{"n_head": 12, "head_dim": 64, "vocab_size": 32000, "norm_place": "pre", "positions": "rope", "rope_base": 191000.0, "qk_norm": true, "bias": "none", "init_std_down": 0.00188, "lr": 0.00124, "schedule": "wsd", "decay_shape": "sqrt", "final_lr_fraction": 0.0, "batch_tokens": 131072, "steps": 5365}
Each number is 500 + 50 x the weight over its row's rms, rounded and kept within 0 to 999. Layers, rows and columns count from 0. Numbers have three digits each. The size before them is the row's rms in percent of the matrix's.

# layer 6 MLP gate, 3072x768, rms 0.0405, rows 1870-1884, columns 576-639
103:429459459400509429448541590499528501479557464513461493466530470595438443552495464448505483485471411511487461537486516435575481450511477497579512472457489561471567414563408546491482557465532558
100:432497411532549527492489476586531579547475545500483456474488540453539510496446432538479549524434493492489529461448535498501545489532614444531548484467585469549475528586535409592572517455554517
103:465440576493521496509477511512496479432462411523460512500528444563422451504572517412540382556568556537577575477493538476488434472450532459531506501506439544510546502497417491396506574403436537
101:530441543509493565563482624476419498517484517484553552511483426466474519495513526483530499501491451512472502507505524525475520522536462466500517566576540456409486444567590520518507460521462409
097:519456461475573534483468518544570532438419540452410560480571490529490475470545460503528460377482506494475499523501425591502525483504601530560472474566506514487556494430505479483512435480432597
102:537549524486465476449608472553477554567377580478409520489563518517528530484495515424462438449502508458465453505464441520514490592493538555412442499530559437531488495633546475564473514466470497
100:448425435561559501546462555517470511509446512535480482500469511429525605577458561498488485524544498488502577531494445453445574489560489501536593555510488531528450440545425460457547520501587489
102:393412540456473382476508502507501450508533534580556539494480457540484512342513439535602495401436555524498493495500462468595548424401439588493457468504476428454476568600506487466474583530477498
106:473531522436462549374420640489472484482447480509511477483548554454478512426511492525542525518403440561594494598397540461417462453461481471516605491520560545534480491433515576442485535517527540
103:391436539505607467530519433579529487516431462508496436445540531519426478488451505463480458475489547544437524538434514483469465439529521475548481533485503485477548526519502491421513541521536404
101:509466481440523384488439429396555555492519502526462437473455494459581581514596446468555470573486486444493482529446410405437539541546568464477547500450510500432497517667454505493518462535564541
094:516513525442452417458454365475463480393519501389450394461478517481474528559499477474491466499524578539434493599432515482529455479551494458388527527482539438482478513477509518478482489522507482
100:469459399423494437500484498440491478490502467503590566487458582597525478546562498421402470519514548456587545552538429593483529516600460548442558502491485445562524494515554466518507557518520478
101:478504497459544500483483566541456491538552532462489429531439501389465496507399418517501425512541443532508544498482533546533368452501420498452498487508505505520469490558492547467504527515521493
103:570499499470497513520513470431491556466453470554581512487519489538485443411447567543473479528466423556468580472553431589454498536541479436485615507480513496565441396556439474489507483529498500
# layer 6 MLP up, 3072x768, rms 0.0405, rows 1870-1883, columns 576-639
107:472537440424480525447539546551489498578487521457535462453515365559501429560497574490587520501576477493542490552528447484519559484488522517513501517465529494473520495492463445465539517401460497
098:579452465465530582567495487486457557468468485427536468510498539519521569583499476495517427572481529508524600624531463446566528557456571551589466458452501557559469553477561475563453521511456540
106:564479440441517531485531471568533575555538467462458504435534510497451568542602566492465442526475482496503575513479537467547531569434569526463501380452478375515493496448445554489505475545475470
103:583408459467516502468613490465476501517492468585463470573542507565450498509606509496450498500456478531513551503531540486474516550493425459503468439434455574533538440506571457403498544487439509
103:521559398476509522542434468523481483544589444468423521559480476474418461534436550610547470420474469483407472430537431466520471522598520501531541406530503520522565503606586422491541458539460449
101:495535505466495478510485500552551554535525592455493397528503418485592565490482503474484400539486508524449485512521508515460481556540501549458469439494543564460508440495582464486523422420524532
106:480501476465550456434390474481479489463512438472506528534497540465518583431488522441458509554522522549457482477484575438557479523452498480494443459441531608436457446570493555484445495465443476
098:508494432563456526480451426490497586508447488400482536563540532450488513569498548486445536402399559466487519523459469505520540517413501521500602503523540389403492497506410541471510479409442558
103:462555518613476545562532505423450494444524466476549621451505495454497520506537484504571498476449444443526549471571534444450530451469487550493422555504476511509468540536476498469556535533558510
105:500457579445534502543488466576514514484492492492483411492570644442462541536468575509514420473584568423380483565451501464539506546546530458455410509462547438532486516529502450491549539437503424
101:477520532556540479499564481518593489534414474621544591518491486525479460530490451502536460499394584485575543483485484467493380416572523491467444513463493406506510530439497489562454551554539458
096:519449562489486522519522540530503482445508464556548510492496555496580453482462494526489451509528486529528522448416412528581526584577515449468460476474512532401463493555530453548472497532481477
104:524481542523476518533425460517505496451474481459594497432420521485420450578517401470481533627544526439608527418545525592536562455554466581447523489504507437541471553550485520482520529444531478
103:456470530589422442482502524541462536459458460450508486544509506517538472492426464526550515461484529555508477461589537519516515488465489469511490485451461512578507478476446491433552510415501457
# layer 6 MLP down (transposed), 3072x768, rms 0.0346, rows 1870-1883, columns 576-639
103:528523556434480574616488550419535498474496467396514414467426481444484492467475527447522505467523442504441532493549541460567548551400571558452528496488452525535460550549437489451481515459482603
101:559511542400492466465432466596491463492376518451511441521546497581532458514522566468487476600435523559505559452563435575509503541553504466583495566504492461428505449535478438583430504532425466
104:502563455519504470471552511523481506486479478503516497443480523495461485523475543560516509569469474504545559509532485552585563570501511498477510490626517497506474532574451422478503607370516491
103:525453464525553595463481584492546549491466530478487476524545587568459520428589551478463500442399451578457540507468573456441628401620465571528549521504428457496539481411381581488523433458482500
097:518523539502542572518532547496542509523557588495506555473487583536552398498541407518482423402491468444602439485530550548485534467429497517610428437505476526551482556521467551453442528448490484
103:543501450545522508533531529473500506489520565546581584532486485511485563573471451447549504569533469457420496550454449539434452508501432588470440486555594526397439503471556493498485493524540490
101:514522544449467504492423499463484506547514510490452488522548476540414611480534556504419474614543464495487522437432501419507529476569498629573521535517559587566573455591487543530523508558514495
099:402583436527443477405406488504586450515568529582480515507529584505589537473485448459515475521554478519506515555660560517547506438561391557531551389521472543522445590509455497459487463397520543
102:502507453489502506519542454410527473524534491495540483444492390572501447530533476536543481504516425497517535414509575562549495534581486490386458524531443501491535564423552531465511408545441502
104:461454499475503430477489428522498461372507461528451436431500450490494453513474497444507440530450381514484574467414480552581543458527522409467410455551508472470514518451490522441488437505572497
100:626577562494490507543475455508457514537445518507544422443417520476580438507530399543496557547500506430451488486497542385497505480437492480565565470473527441526509489435446426547433509551523485
095:485452552496481483505534347577487452472539606418531433417563551436450511570577435512491496537398473444460531504427478513530506528493550498501537516512580567536468527472561612468508610468484503
102:507497442443529506541480489530480416574497529479533461440474518495477527635434552538457572557532553505533566539506553423554461503576492503523414497557606497557496560535508430539579559512536398
101:427508514557524507467532536453567477556513518528509436550521524497476534535548498428478441529528501468442547505469606625555474477472424452434488466473483548519537474534570477455571548441495493